From a checkpoint of a small transformer trained on Wikipedia.
Training: a variant of Adam for these matrices, 4390 steps.
Each number is 200 + 20 x the weight over its row's rms, rounded and kept within 0 to 999. Layers, rows and columns count from 0. The size before them is the row's rms in percent of the matrix's.

# layer 4 MLP down (transposed), 192x128, rms 0.0713, rows 111-129, columns 0-127
115,164,201,228,221,231,196,205,181,179,195,199,214,204,187,179,206,195,197,224,200,198,177,202,197,220,220,236,185,165,179,231,204,190,189,190,215,222,201,176,190,225,188,218,216,202,218,193,187,190,240,212,184,205,210,188,194,208,192,225,212,126,220,237,182,193,218,188,195,205,201,224,263,188,185,193,203,248,228,203,235,166,216,224,195,199,212,231,204,181,221,156,154,192,203,208,224,218,215,216,192,215,193,170,205,183,218,176,193,219,199,196,203,210,170,200,182,187,184,186,199,182,203,199,195,211,217,214,210
122,216,196,207,187,200,182,201,191,196,204,226,186,194,208,209,178,221,166,203,235,229,193,174,197,173,197,255,225,188,210,260,211,202,181,210,226,213,220,225,160,152,228,195,219,195,215,201,211,188,209,220,223,204,244,232,207,208,213,205,190,192,174,215,186,195,191,181,193,189,182,206,196,180,174,221,199,187,213,205,221,205,199,198,167,197,212,181,185,198,152,168,187,198,223,204,191,209,217,206,196,176,199,156,197,210,183,212,219,226,201,179,201,200,215,229,204,229,217,202,219,236,225,158,178,191,205,238,206
075,202,205,177,190,220,169,183,206,216,178,189,181,217,209,206,169,217,199,204,193,216,187,184,161,180,178,212,181,233,172,249,230,231,209,209,201,177,218,202,202,195,205,203,212,208,234,212,171,217,203,175,222,216,233,212,198,168,216,222,229,163,210,184,195,174,157,209,179,171,181,199,197,241,175,203,186,193,206,167,183,186,151,180,184,199,202,189,187,201,204,181,211,238,200,196,225,198,215,220,191,211,191,163,225,175,203,198,197,225,208,193,184,193,220,184,210,228,199,213,202,201,248,214,217,165,177,212,190
054,207,187,188,218,206,198,240,178,228,186,201,190,247,222,197,184,179,194,193,203,184,204,205,197,195,181,207,217,192,220,270,202,190,208,192,194,164,167,210,219,219,213,231,201,170,197,191,193,214,205,161,229,223,202,185,222,217,228,207,231,200,222,213,179,214,194,179,211,184,213,181,197,217,192,214,211,213,172,223,211,199,211,191,224,203,209,208,184,204,214,189,173,203,195,182,206,169,162,239,201,188,203,205,205,207,224,199,231,196,233,215,201,195,209,196,183,164,190,239,210,161,201,219,166,235,172,146,199
138,145,203,201,234,193,210,203,211,183,185,178,181,181,195,206,205,192,203,234,189,205,193,195,209,181,191,178,197,177,214,231,212,206,213,210,185,200,177,200,222,175,209,226,181,180,193,189,190,202,194,185,199,209,193,212,188,197,242,205,199,162,185,222,179,171,172,220,222,217,212,249,178,210,202,216,172,203,184,183,229,231,162,207,202,189,171,223,190,210,217,246,194,196,212,210,195,250,207,220,203,215,191,207,212,202,180,184,203,210,186,177,212,190,186,216,216,280,210,182,232,205,211,189,191,186,227,167,220
105,217,200,220,176,192,193,215,191,165,175,199,207,188,181,183,201,225,203,200,175,166,228,208,202,234,185,221,196,149,196,152,196,194,170,190,220,213,206,217,190,208,175,186,222,214,203,183,193,206,203,192,206,201,189,213,226,197,188,158,216,229,234,157,209,197,192,239,208,208,238,210,215,218,214,225,202,198,179,188,247,194,189,219,230,201,183,197,195,222,198,163,173,206,166,178,186,220,198,214,196,174,230,187,223,210,168,212,187,212,176,227,209,178,177,229,203,225,206,201,182,171,170,198,240,194,207,200,203
115,247,229,162,236,197,225,197,206,242,212,201,188,204,194,202,175,199,186,226,202,208,234,198,187,238,194,179,225,221,219,180,170,187,195,202,200,206,190,209,210,198,186,201,257,217,201,226,183,218,189,199,221,218,192,169,205,188,191,207,165,237,197,241,224,191,174,177,177,203,213,208,196,204,215,172,177,166,148,207,212,228,195,183,214,199,184,194,222,203,214,157,181,195,199,189,161,221,210,218,168,172,185,223,209,211,203,205,191,209,195,197,225,206,210,218,192,165,197,188,209,180,194,220,229,202,183,208,201
100,208,202,181,173,206,211,164,209,203,180,204,195,187,194,220,172,198,189,187,177,221,191,232,177,190,232,200,185,193,175,222,175,198,199,194,163,232,220,235,232,223,192,192,229,185,201,227,217,225,208,182,228,171,219,167,180,232,208,230,191,207,203,179,233,189,191,214,212,247,188,187,187,225,183,187,196,261,185,194,193,223,209,195,231,198,205,160,218,213,212,201,237,208,180,189,173,183,227,210,246,203,178,191,182,217,184,173,215,198,165,217,221,210,215,196,221,194,196,196,189,202,205,188,205,188,214,190,178
118,215,201,193,203,223,166,183,178,175,206,223,155,227,232,181,195,181,209,207,175,206,194,194,174,209,197,238,169,219,227,251,221,210,194,194,197,187,204,156,191,222,179,206,171,202,198,194,163,207,237,184,216,197,197,227,206,183,190,193,200,197,190,241,186,172,232,180,202,182,170,215,205,217,217,202,194,200,187,194,234,179,192,163,205,243,223,222,210,199,191,159,206,179,193,215,204,227,226,167,190,208,178,174,190,194,201,207,221,186,201,211,188,215,153,188,218,196,204,168,200,235,197,212,199,198,206,213,184
123,197,217,173,217,192,198,204,232,190,176,197,193,214,174,144,183,183,190,248,203,189,201,210,193,147,236,210,181,185,187,166,194,178,215,220,182,207,226,195,224,215,177,229,235,204,226,201,221,199,190,220,207,205,207,198,220,232,172,225,178,241,203,203,205,205,184,241,218,206,191,197,198,174,193,206,181,208,215,210,187,177,178,211,203,178,185,178,215,211,207,205,183,210,183,197,201,231,196,185,198,183,200,174,202,225,226,205,173,177,209,252,218,227,207,204,199,239,223,202,192,216,222,197,242,194,215,223,175
118,233,215,178,209,244,193,207,223,227,198,193,216,166,176,197,191,227,176,222,183,177,214,204,205,239,193,212,219,196,220,158,206,188,177,193,208,218,203,208,227,213,210,222,212,210,185,274,190,210,205,199,206,208,229,220,158,234,204,196,186,153,184,199,201,227,209,184,203,191,226,164,212,226,186,181,207,196,199,201,207,200,184,178,184,198,225,170,228,198,197,204,218,212,155,207,169,208,179,211,228,195,193,167,200,186,208,180,190,196,177,184,176,189,188,186,177,179,188,199,198,164,199,228,201,212,216,173,187
101,180,170,212,190,220,189,201,216,200,201,195,202,223,241,199,214,183,189,228,189,169,183,156,165,203,193,204,220,210,193,199,224,208,180,205,176,205,217,223,201,203,182,191,189,179,192,211,213,208,214,208,225,220,200,233,223,202,189,202,210,277,197,177,221,206,217,209,191,231,146,203,168,207,183,197,162,214,221,196,222,189,220,192,209,166,179,180,185,211,213,210,222,176,217,203,169,212,194,174,241,193,194,175,190,210,226,216,203,189,180,178,179,185,217,206,216,221,188,221,221,207,232,215,218,204,155,178,207
104,191,205,207,203,190,205,209,185,199,208,209,192,229,204,197,214,200,206,223,204,197,197,201,172,161,186,194,178,207,206,251,226,191,216,171,192,192,215,212,193,219,194,217,207,180,190,164,188,215,185,221,225,214,200,193,184,216,187,176,213,64,181,190,205,211,180,202,189,235,187,175,197,187,195,191,213,210,201,196,210,195,198,218,204,193,226,214,206,215,197,201,203,219,209,204,216,171,217,196,203,194,187,198,190,170,198,201,207,219,213,203,245,196,237,184,202,194,217,204,188,210,160,202,207,181,217,174,193
130,212,186,204,181,196,190,203,200,230,174,202,190,206,207,184,213,213,215,210,199,165,198,183,219,182,169,218,186,199,224,246,178,173,192,200,250,196,206,207,206,184,199,184,217,237,205,229,196,208,199,183,209,183,193,214,226,227,179,201,230,241,223,191,215,235,260,168,196,189,208,187,238,169,190,201,196,194,237,194,178,212,183,179,224,211,197,214,207,227,219,247,219,211,225,186,241,204,209,212,200,212,187,193,180,203,227,222,189,219,205,203,178,164,208,205,170,188,201,218,223,158,199,221,212,199,201,218,204
115,218,181,229,206,207,211,192,224,230,197,229,180,196,202,220,201,183,176,163,205,211,211,186,211,209,202,200,189,213,204,217,163,218,211,197,205,198,204,226,162,169,198,228,180,175,262,196,204,206,187,207,230,178,200,196,172,184,200,205,212,190,183,188,194,215,194,159,247,169,179,172,201,205,184,198,174,181,223,235,171,210,186,149,190,196,221,175,176,177,209,193,217,210,164,206,177,178,195,206,216,204,189,174,200,175,223,209,203,228,177,225,175,236,211,177,225,164,218,210,177,190,212,192,186,192,191,197,202
113,186,203,240,207,168,160,193,216,193,189,211,225,220,171,213,191,181,188,189,156,232,195,181,195,197,197,207,202,162,170,220,177,209,167,186,207,208,177,181,215,178,180,210,205,194,205,189,206,191,235,195,235,178,199,184,175,195,204,212,211,224,250,185,183,197,207,192,204,169,205,212,222,214,223,209,201,224,204,220,209,175,194,198,224,210,211,232,185,199,228,193,222,217,219,211,199,244,171,211,209,181,197,207,244,224,179,221,182,199,179,181,160,213,217,197,245,205,196,188,203,164,184,225,226,209,198,230,221
085,163,187,176,200,203,230,207,198,200,173,206,194,230,185,202,198,188,224,151,197,201,208,190,183,173,183,171,200,222,202,241,210,185,196,173,214,184,173,204,177,208,182,220,186,189,220,161,214,207,192,227,216,189,163,214,177,192,179,212,196,215,205,237,222,187,191,199,233,207,184,180,195,175,174,180,208,246,207,233,202,207,208,183,198,215,161,183,189,180,220,247,206,186,204,187,189,164,182,188,225,208,166,213,186,203,190,211,182,232,219,211,202,187,189,216,197,256,216,217,222,210,170,192,210,223,187,192,223
139,187,214,144,187,196,198,173,221,186,197,224,162,187,209,214,203,200,195,235,194,189,214,204,194,140,206,178,192,180,195,160,217,203,199,177,218,188,178,223,209,180,173,203,210,196,211,167,188,192,220,171,229,194,198,207,218,226,194,240,200,194,198,210,207,199,167,202,212,245,189,198,169,197,194,202,193,181,218,187,202,175,174,213,210,167,225,199,229,217,207,230,187,231,203,220,224,195,239,218,166,207,213,162,231,200,205,207,203,211,216,184,218,213,231,190,206,228,220,180,213,246,222,212,181,197,201,217,194
100,215,215,214,230,195,192,210,190,232,218,193,208,215,204,168,187,215,170,201,191,223,209,159,191,197,181,216,210,179,208,173,191,211,201,188,182,177,175,178,171,217,194,201,201,218,205,219,180,180,160,216,182,237,199,201,223,225,225,185,203,191,218,192,191,198,210,191,200,138,215,207,242,200,176,216,203,221,218,237,194,196,158,194,204,187,205,202,207,211,199,207,210,165,172,206,225,239,190,205,199,207,237,184,216,192,202,197,205,173,198,218,231,155,155,199,160,202,178,206,167,176,175,209,209,200,188,170,176
# layer 4 MLP gate, 192x128, rms 0.059, rows 112-129, columns 0-127
131,169,176,233,218,248,184,235,225,190,187,188,197,207,206,180,203,178,215,191,203,200,205,218,178,197,229,178,159,212,195,191,187,192,200,220,204,188,173,179,215,205,181,217,204,213,199,165,234,166,216,185,211,204,178,174,219,170,181,217,176,194,200,183,227,218,160,215,204,233,232,202,205,166,217,202,213,211,183,205,180,228,216,202,206,195,180,233,206,194,239,220,203,209,189,204,215,218,201,191,234,210,192,241,184,184,208,167,228,181,193,200,187,175,219,185,216,175,195,187,200,155,169,238,203,195,186,178,173
076,197,220,193,196,203,149,222,190,195,177,178,191,246,206,170,198,204,219,188,202,199,223,211,213,192,206,191,224,196,217,206,190,175,191,230,206,204,187,158,222,187,226,215,191,168,221,199,244,210,190,213,212,209,204,174,212,223,199,209,210,169,170,223,219,222,178,215,173,182,181,192,242,245,202,188,193,197,198,199,212,237,190,217,200,174,208,213,166,210,165,198,161,237,218,193,201,173,207,185,205,242,215,176,196,205,169,154,190,205,180,197,216,188,186,208,224,192,178,206,193,205,211,208,192,172,215,160,200
054,196,201,187,230,214,204,210,200,174,191,216,179,223,205,204,193,196,179,190,188,191,193,176,207,161,211,202,205,197,218,202,195,215,169,222,198,246,202,193,215,229,199,198,180,231,195,195,197,178,193,192,122,193,202,181,224,172,200,213,191,182,205,218,196,210,192,210,221,168,191,189,175,210,202,191,220,182,170,187,200,224,178,170,195,182,177,200,190,208,217,223,173,206,168,171,200,182,213,199,193,199,197,221,187,178,193,236,167,181,175,156,178,204,200,218,206,198,193,199,216,254,177,207,223,192,150,193,148
165,193,208,180,231,188,196,202,222,177,203,186,206,180,187,189,167,214,189,241,199,198,206,182,185,209,181,223,214,162,206,200,197,197,214,205,192,204,163,200,218,182,172,216,191,188,163,198,193,190,170,165,186,204,170,214,207,189,221,209,226,191,204,214,194,177,165,228,228,227,244,257,192,229,219,236,168,190,186,197,218,210,178,178,203,195,179,205,200,217,229,232,183,205,188,236,183,245,191,213,184,221,204,199,192,213,172,185,196,208,200,181,200,176,183,219,208,232,222,181,221,200,216,219,190,196,209,163,239
105,208,191,202,210,193,178,218,189,131,163,207,179,213,179,171,170,227,192,191,181,183,227,176,213,201,178,210,185,171,224,179,209,186,184,192,204,220,199,186,217,180,217,162,190,198,191,164,195,200,179,178,200,213,198,220,240,197,189,194,212,194,183,173,203,208,184,201,205,218,201,216,197,184,222,205,216,185,193,220,169,201,224,215,217,173,220,211,184,214,217,194,199,236,187,236,181,202,224,201,178,198,219,197,210,216,157,202,205,179,178,244,177,198,203,201,220,210,210,212,160,173,172,210,225,245,198,240,224
121,168,192,181,205,202,204,172,188,248,176,194,189,195,227,199,167,164,167,212,198,204,231,192,188,192,182,166,215,226,238,195,163,214,173,200,208,214,186,220,207,195,189,210,205,232,192,179,187,210,165,188,227,209,180,183,189,203,205,193,196,191,201,229,212,172,169,180,183,207,184,198,185,216,200,202,196,181,165,224,213,239,193,197,211,185,189,218,187,153,212,180,202,174,204,184,200,208,213,212,172,176,165,207,188,173,206,218,221,201,204,215,193,200,225,205,185,204,250,178,182,197,224,243,227,225,189,240,217
094,175,209,224,210,218,209,177,176,237,203,216,233,193,267,199,222,207,229,183,183,200,178,205,210,250,190,202,185,185,183,216,220,181,195,257,210,182,224,204,202,183,194,205,225,215,207,171,197,200,173,167,231,212,197,218,193,234,163,186,169,191,153,198,212,224,186,221,196,220,198,212,225,210,213,189,194,190,195,203,202,218,207,215,211,211,221,216,171,216,179,176,206,199,187,205,186,184,219,215,201,179,240,170,219,188,191,190,183,218,205,214,198,197,173,184,236,184,197,212,184,188,225,187,219,203,172,226,196
119,172,212,179,213,179,206,231,188,178,199,206,221,218,206,193,258,190,168,209,221,185,203,209,230,159,200,152,178,196,196,230,217,214,214,141,190,187,194,247,220,218,198,196,176,213,194,193,186,173,208,183,174,202,222,218,215,191,186,201,153,203,210,184,206,197,189,208,202,232,207,205,196,185,192,230,148,198,207,169,194,180,206,208,196,164,220,195,188,177,198,187,186,197,180,225,187,211,198,218,227,203,190,232,189,187,242,214,193,194,210,220,181,199,201,181,203,224,220,178,194,171,174,191,205,199,181,180,223
146,178,227,152,213,212,190,201,225,198,196,221,205,232,191,176,175,195,191,223,179,232,208,187,181,171,219,189,192,197,211,222,191,208,209,229,195,171,193,212,215,213,171,223,219,196,206,173,221,181,198,205,222,208,201,217,216,219,203,221,186,193,172,202,201,213,181,225,217,230,160,193,198,175,198,190,195,214,223,236,166,241,189,221,187,185,185,183,205,222,227,203,190,221,212,185,186,218,185,153,184,168,220,185,164,197,217,203,200,181,207,244,185,213,220,188,202,229,217,172,179,216,221,196,231,202,194,241,156
118,205,194,220,214,234,180,206,212,238,179,185,217,206,193,178,193,205,182,212,173,211,178,236,230,198,176,174,230,188,203,207,201,210,183,205,219,192,194,203,216,201,185,212,216,233,197,220,211,209,188,205,218,202,210,205,170,234,187,218,175,166,168,194,189,229,169,189,188,201,187,212,221,225,203,186,196,175,217,238,189,236,196,192,203,176,231,213,197,180,192,193,207,210,191,163,162,213,203,209,216,206,201,139,187,177,198,190,201,225,154,177,203,182,203,200,257,219,176,185,182,184,152,175,205,189,190,193,197
094,166,196,204,195,213,208,213,226,196,219,162,211,208,220,194,212,194,183,252,216,202,189,208,217,207,192,173,184,209,154,184,191,204,165,219,205,220,184,207,157,210,160,223,211,215,181,209,185,213,184,186,203,226,203,205,185,229,217,187,227,189,176,218,208,176,242,222,210,169,160,194,216,202,207,213,221,187,180,206,215,204,197,204,194,186,170,194,172,175,211,214,211,238,186,153,199,214,175,202,206,212,220,193,174,214,198,189,188,200,202,235,208,169,224,186,182,206,208,220,167,229,204,178,233,159,183,226,203
101,177,180,195,202,207,190,195,211,234,191,214,206,199,175,222,218,225,200,207,210,197,233,185,210,182,174,186,232,198,199,210,222,193,175,199,191,161,193,204,160,201,196,239,234,174,201,222,216,222,237,225,216,197,196,185,175,197,219,179,183,192,187,227,174,197,189,207,204,194,160,180,153,232,208,189,212,189,177,188,185,203,191,205,204,242,180,218,167,243,173,192,188,162,200,221,192,191,187,186,215,167,219,177,220,193,221,225,203,236,189,180,211,223,207,187,184,194,237,209,214,173,203,227,207,189,188,243,188
125,214,218,219,202,227,192,221,185,214,215,219,199,180,179,196,218,170,177,213,220,214,164,238,198,204,208,182,211,239,202,234,219,215,195,193,158,158,192,172,201,169,212,242,211,209,187,209,210,186,181,215,192,228,178,208,237,188,196,197,174,206,212,204,210,190,217,175,222,184,173,232,198,196,167,184,194,187,179,205,204,197,189,211,200,200,207,194,175,188,173,174,191,161,177,152,211,198,191,196,217,203,189,231,216,192,199,190,229,206,172,196,183,150,209,222,222,214,200,199,186,237,193,203,228,184,175,233,170
112,183,222,153,214,199,169,212,204,190,233,185,186,182,194,144,198,210,175,160,197,212,204,181,203,193,184,201,203,198,188,198,199,221,190,193,200,173,206,202,196,177,201,224,236,216,201,144,234,191,187,217,207,195,197,185,238,205,211,203,169,193,173,207,199,208,173,209,211,242,235,219,180,170,195,232,184,227,195,183,173,209,194,235,201,187,220,189,214,210,200,204,194,222,139,224,157,186,183,184,223,199,191,200,190,204,209,176,184,179,201,223,195,203,187,165,204,202,197,207,188,187,190,230,240,190,185,198,201
104,192,220,202,223,190,188,182,201,195,202,190,190,187,192,264,177,195,219,204,211,189,226,197,213,201,216,224,201,193,205,193,224,226,179,189,214,193,209,216,192,211,186,208,189,197,191,185,237,210,220,210,202,159,209,199,196,188,187,194,176,204,240,194,174,187,219,178,223,200,190,189,237,188,197,235,187,172,196,178,210,216,198,168,189,195,208,208,199,211,192,199,241,240,154,201,207,219,117,219,211,210,187,187,226,204,191,205,200,211,186,184,180,174,210,171,227,202,209,210,208,130,185,200,198,192,222,215,208
084,196,181,182,224,173,205,173,226,188,189,204,208,226,214,167,182,216,217,206,201,185,172,208,216,185,207,200,184,188,178,190,196,181,183,226,200,199,221,201,173,190,201,208,157,214,151,170,246,222,208,199,198,203,180,217,216,198,204,235,201,236,234,190,207,189,181,216,187,205,173,203,213,201,187,169,222,208,210,193,194,204,196,208,186,170,214,201,220,192,222,238,189,228,202,224,186,218,204,169,176,233,208,225,203,173,196,233,202,255,195,213,226,195,217,151,190,219,184,194,187,206,178,158,206,234,195,223,183
144,192,201,195,185,216,215,182,205,187,201,221,167,196,214,146,200,231,211,204,191,190,200,187,194,154,190,165,214,177,203,234,215,185,210,205,217,196,173,190,208,184,187,191,180,169,206,192,172,218,199,190,224,206,210,188,207,208,171,231,198,185,196,234,249,200,170,188,192,213,185,222,203,184,198,174,187,184,194,195,157,202,195,219,203,213,213,226,223,231,203,214,207,204,244,222,207,205,213,185,194,208,214,184,217,203,206,196,154,205,233,206,226,222,212,162,231,212,207,186,207,204,208,192,171,261,180,208,155
094,181,160,173,221,224,203,187,222,200,232,214,188,210,172,188,180,193,177,216,204,227,184,184,224,171,205,202,221,202,225,195,220,201,203,200,182,216,217,207,157,186,188,198,222,170,202,186,247,198,192,206,178,187,236,181,199,199,239,165,197,184,224,191,193,212,215,167,216,224,250,196,221,173,214,221,206,206,175,182,206,208,229,201,183,202,159,239,209,145,199,201,225,217,155,208,220,217,174,196,218,213,202,210,176,219,207,200,230,180,205,194,177,210,218,195,212,194,193,229,210,197,201,206,218,196,187,179,218
# layer 4 MLP up, 192x128, rms 0.0579, rows 112-129, columns 0-127
128,201,225,163,165,181,201,183,166,210,204,211,182,181,170,201,183,218,183,214,208,184,186,167,217,181,174,207,240,182,189,198,198,214,200,177,194,209,226,221,198,167,229,198,175,184,190,221,204,233,180,229,217,198,216,215,191,193,195,175,230,200,213,191,191,176,229,176,196,158,171,197,177,203,188,234,200,178,202,182,232,198,186,224,171,198,218,197,225,182,160,200,171,187,218,200,176,158,196,200,193,192,189,172,225,190,210,204,182,211,213,201,194,199,197,235,178,211,166,212,220,245,225,172,187,217,208,219,229
074,198,227,181,182,202,185,180,217,201,242,189,185,202,194,194,212,224,153,213,211,182,185,193,211,180,177,174,216,211,182,215,187,259,199,223,198,189,187,202,171,208,199,209,202,233,192,198,139,223,200,209,209,172,208,212,193,162,207,204,204,205,216,183,166,204,208,182,207,209,204,190,177,171,177,213,175,210,205,185,213,171,238,178,200,203,197,191,187,152,225,214,216,167,187,246,208,193,197,232,188,212,228,175,187,200,207,201,182,208,216,234,212,227,207,180,216,212,223,200,205,198,214,195,162,161,179,217,214
057,210,182,188,251,194,218,193,191,190,198,214,175,192,190,155,238,217,161,202,211,210,202,204,195,191,226,177,202,189,188,198,175,200,219,184,205,154,172,227,169,233,188,198,191,136,215,185,212,205,223,216,229,210,214,202,198,185,223,182,204,199,207,191,202,177,187,172,219,233,224,210,204,221,165,190,228,176,198,173,187,160,180,189,215,217,180,213,206,224,205,198,193,207,156,233,207,189,200,175,166,180,195,198,199,195,225,164,203,209,213,213,167,210,217,173,189,232,202,212,195,202,217,185,209,215,178,210,192
154,226,179,181,208,199,190,213,155,233,208,183,215,190,214,203,194,189,194,171,226,189,194,221,198,198,225,215,185,244,189,198,219,206,181,172,167,191,232,197,184,226,216,195,236,219,193,169,190,235,236,232,206,197,232,158,181,195,198,210,183,182,202,188,222,223,210,181,203,200,180,164,226,183,167,179,238,220,190,196,180,173,237,224,189,183,199,191,210,205,185,168,209,202,203,175,201,186,196,209,195,190,191,225,199,201,228,204,221,191,181,232,194,250,228,173,174,190,180,213,180,199,181,206,207,189,188,205,168
109,169,207,198,220,206,155,216,213,173,173,201,188,231,169,175,164,238,213,172,170,184,205,201,213,213,192,208,193,170,227,194,198,208,183,216,199,216,241,175,208,196,173,162,195,194,167,175,216,167,181,207,206,216,205,193,237,182,220,172,180,204,186,161,220,208,183,194,213,204,216,210,205,188,201,214,192,205,210,214,193,210,204,209,206,172,223,212,186,214,200,203,195,230,207,239,167,206,226,193,188,213,213,218,211,192,188,225,207,173,182,208,166,192,167,184,224,192,173,222,161,178,172,174,214,235,179,189,226
125,183,183,198,209,216,222,150,183,236,187,219,194,210,213,212,165,176,157,204,201,214,235,201,186,182,170,162,222,223,235,195,179,204,176,178,199,220,182,210,203,195,174,203,208,218,190,191,195,209,169,213,221,207,179,182,166,215,215,186,175,186,197,212,211,182,167,188,182,204,191,187,192,215,191,197,201,187,166,212,208,247,207,194,195,188,160,193,189,168,202,181,208,170,208,185,186,203,207,193,173,188,163,210,192,166,207,199,226,218,184,228,209,211,227,211,180,219,239,177,192,196,202,241,219,224,175,232,220
091,210,220,216,198,235,180,196,221,212,231,191,144,208,143,173,173,227,208,195,176,192,195,209,219,196,201,168,203,214,152,234,182,208,178,230,200,191,185,195,199,219,195,225,172,219,205,239,174,218,203,195,192,239,195,225,176,186,196,216,189,197,208,199,180,177,219,195,163,213,204,229,203,222,197,182,190,221,214,209,216,203,212,173,177,216,203,181,180,190,215,195,208,156,190,192,178,189,215,185,203,194,217,200,186,198,184,186,178,220,223,227,192,203,199,177,241,224,220,230,191,215,209,174,207,204,238,215,178
120,195,212,218,177,223,176,187,211,224,185,211,164,222,183,191,171,221,202,168,185,202,215,188,178,234,242,213,211,222,206,220,200,187,202,238,221,248,176,207,193,199,188,207,197,196,212,197,230,195,225,209,216,220,209,207,193,223,222,174,220,199,168,223,176,168,202,219,190,165,174,186,195,262,247,181,216,201,187,218,189,232,203,194,166,236,216,216,214,206,184,169,205,204,224,208,209,213,215,174,196,192,210,175,164,212,182,186,216,198,197,211,175,203,165,209,208,209,194,216,202,206,223,184,210,216,213,231,184
145,163,240,186,193,201,178,193,188,195,201,219,190,228,181,171,158,174,206,236,192,223,226,194,192,174,216,200,205,206,206,219,189,180,228,194,176,177,232,190,198,219,183,255,207,201,220,198,234,183,164,216,241,204,183,221,233,232,203,223,205,200,192,218,225,197,206,203,210,219,173,196,208,175,216,192,181,235,231,220,193,203,194,210,216,173,201,182,205,202,223,198,206,198,212,177,216,229,210,179,202,193,195,167,192,192,224,199,192,204,221,264,181,223,212,199,212,205,222,191,192,210,219,223,223,199,199,239,175
120,213,178,210,202,246,200,205,207,253,199,194,208,190,184,201,176,210,187,188,199,232,193,223,230,190,179,189,231,187,199,216,212,216,195,175,199,196,184,207,228,195,191,184,233,227,185,219,175,202,200,166,219,205,220,215,175,243,161,213,181,181,201,182,198,221,178,160,168,212,218,188,202,232,207,181,203,189,227,193,201,222,198,203,225,187,225,156,201,180,179,203,221,214,168,180,181,225,202,205,217,208,216,137,169,194,203,185,211,221,162,165,194,189,219,187,222,222,202,188,203,199,164,193,198,206,207,190,195
095,173,227,192,175,199,194,209,212,160,179,204,192,228,221,204,199,188,203,186,162,184,164,205,195,231,176,216,196,190,187,195,249,220,192,176,200,192,212,234,201,228,228,196,212,208,200,184,172,195,233,185,223,203,193,228,187,227,173,177,185,191,196,178,236,184,213,171,209,221,220,227,202,187,209,196,201,175,220,207,210,203,221,197,221,198,236,175,204,182,200,194,212,194,195,193,154,194,210,162,242,193,231,187,220,223,187,221,228,204,223,168,208,217,204,202,162,193,203,187,197,204,221,172,157,233,199,222,208
100,202,183,188,235,212,215,173,177,197,241,194,215,192,197,172,180,190,218,204,221,220,217,197,181,176,191,201,156,193,213,225,200,216,203,196,188,187,194,179,219,191,186,197,184,208,220,198,180,201,192,192,203,181,228,224,186,192,167,194,212,202,233,195,219,167,172,207,191,187,215,208,232,176,222,191,198,215,202,227,205,201,202,191,219,213,193,226,229,137,199,225,206,227,218,187,181,207,209,225,218,202,196,204,198,200,135,232,156,177,220,198,201,195,237,182,208,237,203,202,160,231,164,186,183,220,218,186,196
130,228,173,215,199,201,215,200,173,211,211,225,165,231,218,191,214,171,159,220,212,180,203,184,218,182,212,228,191,218,219,216,193,216,207,158,185,205,192,175,188,211,231,212,225,218,202,187,188,210,186,248,198,205,211,217,166,171,197,228,224,212,209,176,192,224,215,172,178,204,210,192,244,208,189,207,188,182,231,151,190,191,233,214,220,233,182,194,199,201,189,196,211,172,218,183,181,184,203,187,194,193,184,204,207,191,200,216,219,214,196,207,204,155,224,226,215,214,190,212,179,208,154,226,245,215,196,213,176
109,218,182,203,151,196,197,212,224,225,205,216,162,196,196,193,199,170,183,219,213,195,213,204,215,193,202,176,199,221,189,204,208,214,184,205,191,247,223,217,202,206,198,205,179,208,213,219,206,196,192,226,238,199,235,191,192,186,198,174,216,200,206,185,191,183,212,163,186,206,211,206,168,181,189,187,156,198,206,188,190,182,193,175,188,181,194,167,204,136,182,219,199,199,186,209,204,158,213,190,216,235,183,170,186,155,241,170,173,195,177,180,197,194,205,214,209,157,205,208,226,209,192,212,168,153,196,201,200
106,198,244,215,216,194,182,218,220,207,199,199,178,203,207,178,155,185,241,200,169,198,208,204,199,202,197,192,218,184,217,213,183,217,193,227,199,218,204,167,200,192,167,203,206,189,213,219,205,203,207,223,171,223,186,184,187,166,217,213,206,200,173,198,179,231,236,199,194,153,186,186,221,205,198,196,212,210,207,204,218,242,158,208,194,169,211,199,134,235,228,184,200,196,199,150,170,220,191,197,204,212,235,188,186,205,169,202,227,213,170,196,185,175,204,214,207,172,190,215,215,209,181,176,193,211,172,211,214
080,192,195,234,217,192,178,246,232,244,205,185,203,162,195,199,199,216,218,195,178,191,203,207,200,206,224,225,204,201,204,217,185,237,223,232,218,214,222,225,233,239,185,208,223,173,205,216,214,179,214,213,190,214,196,183,198,213,226,179,174,197,184,211,201,197,217,177,195,172,211,196,223,218,232,207,187,189,189,213,213,242,226,194,233,189,212,213,171,207,172,196,216,193,220,165,197,193,155,242,200,207,209,190,196,211,224,209,179,172,213,169,221,188,169,249,210,196,206,217,186,211,186,194,215,182,231,221,217
148,220,194,171,188,236,229,193,185,168,206,199,206,234,230,166,168,236,188,189,199,221,228,196,193,167,228,213,230,198,161,234,181,184,181,187,187,196,184,174,190,196,221,202,171,169,214,174,176,233,178,187,223,207,236,212,175,192,202,201,191,180,188,213,220,180,179,190,168,196,204,204,186,215,199,191,208,194,215,205,200,208,200,220,195,215,198,191,231,194,216,192,238,177,217,235,216,194,186,202,228,202,192,187,226,232,220,196,156,210,214,232,207,215,232,177,224,202,217,201,202,213,196,165,186,235,216,217,184
099,204,232,197,229,222,170,200,221,201,219,185,176,199,162,141,195,221,174,206,198,180,214,160,219,179,201,191,196,191,228,196,186,224,223,203,193,204,186,192,198,224,178,218,146,205,212,200,222,181,180,228,184,206,198,180,213,197,198,170,199,197,193,221,181,188,212,205,214,164,178,217,228,186,213,184,231,199,232,219,192,169,195,204,207,188,223,223,197,169,165,186,194,171,199,187,213,200,186,172,197,203,223,175,185,174,203,224,212,196,203,254,195,193,187,204,196,209,190,207,207,194,205,174,260,209,185,195,234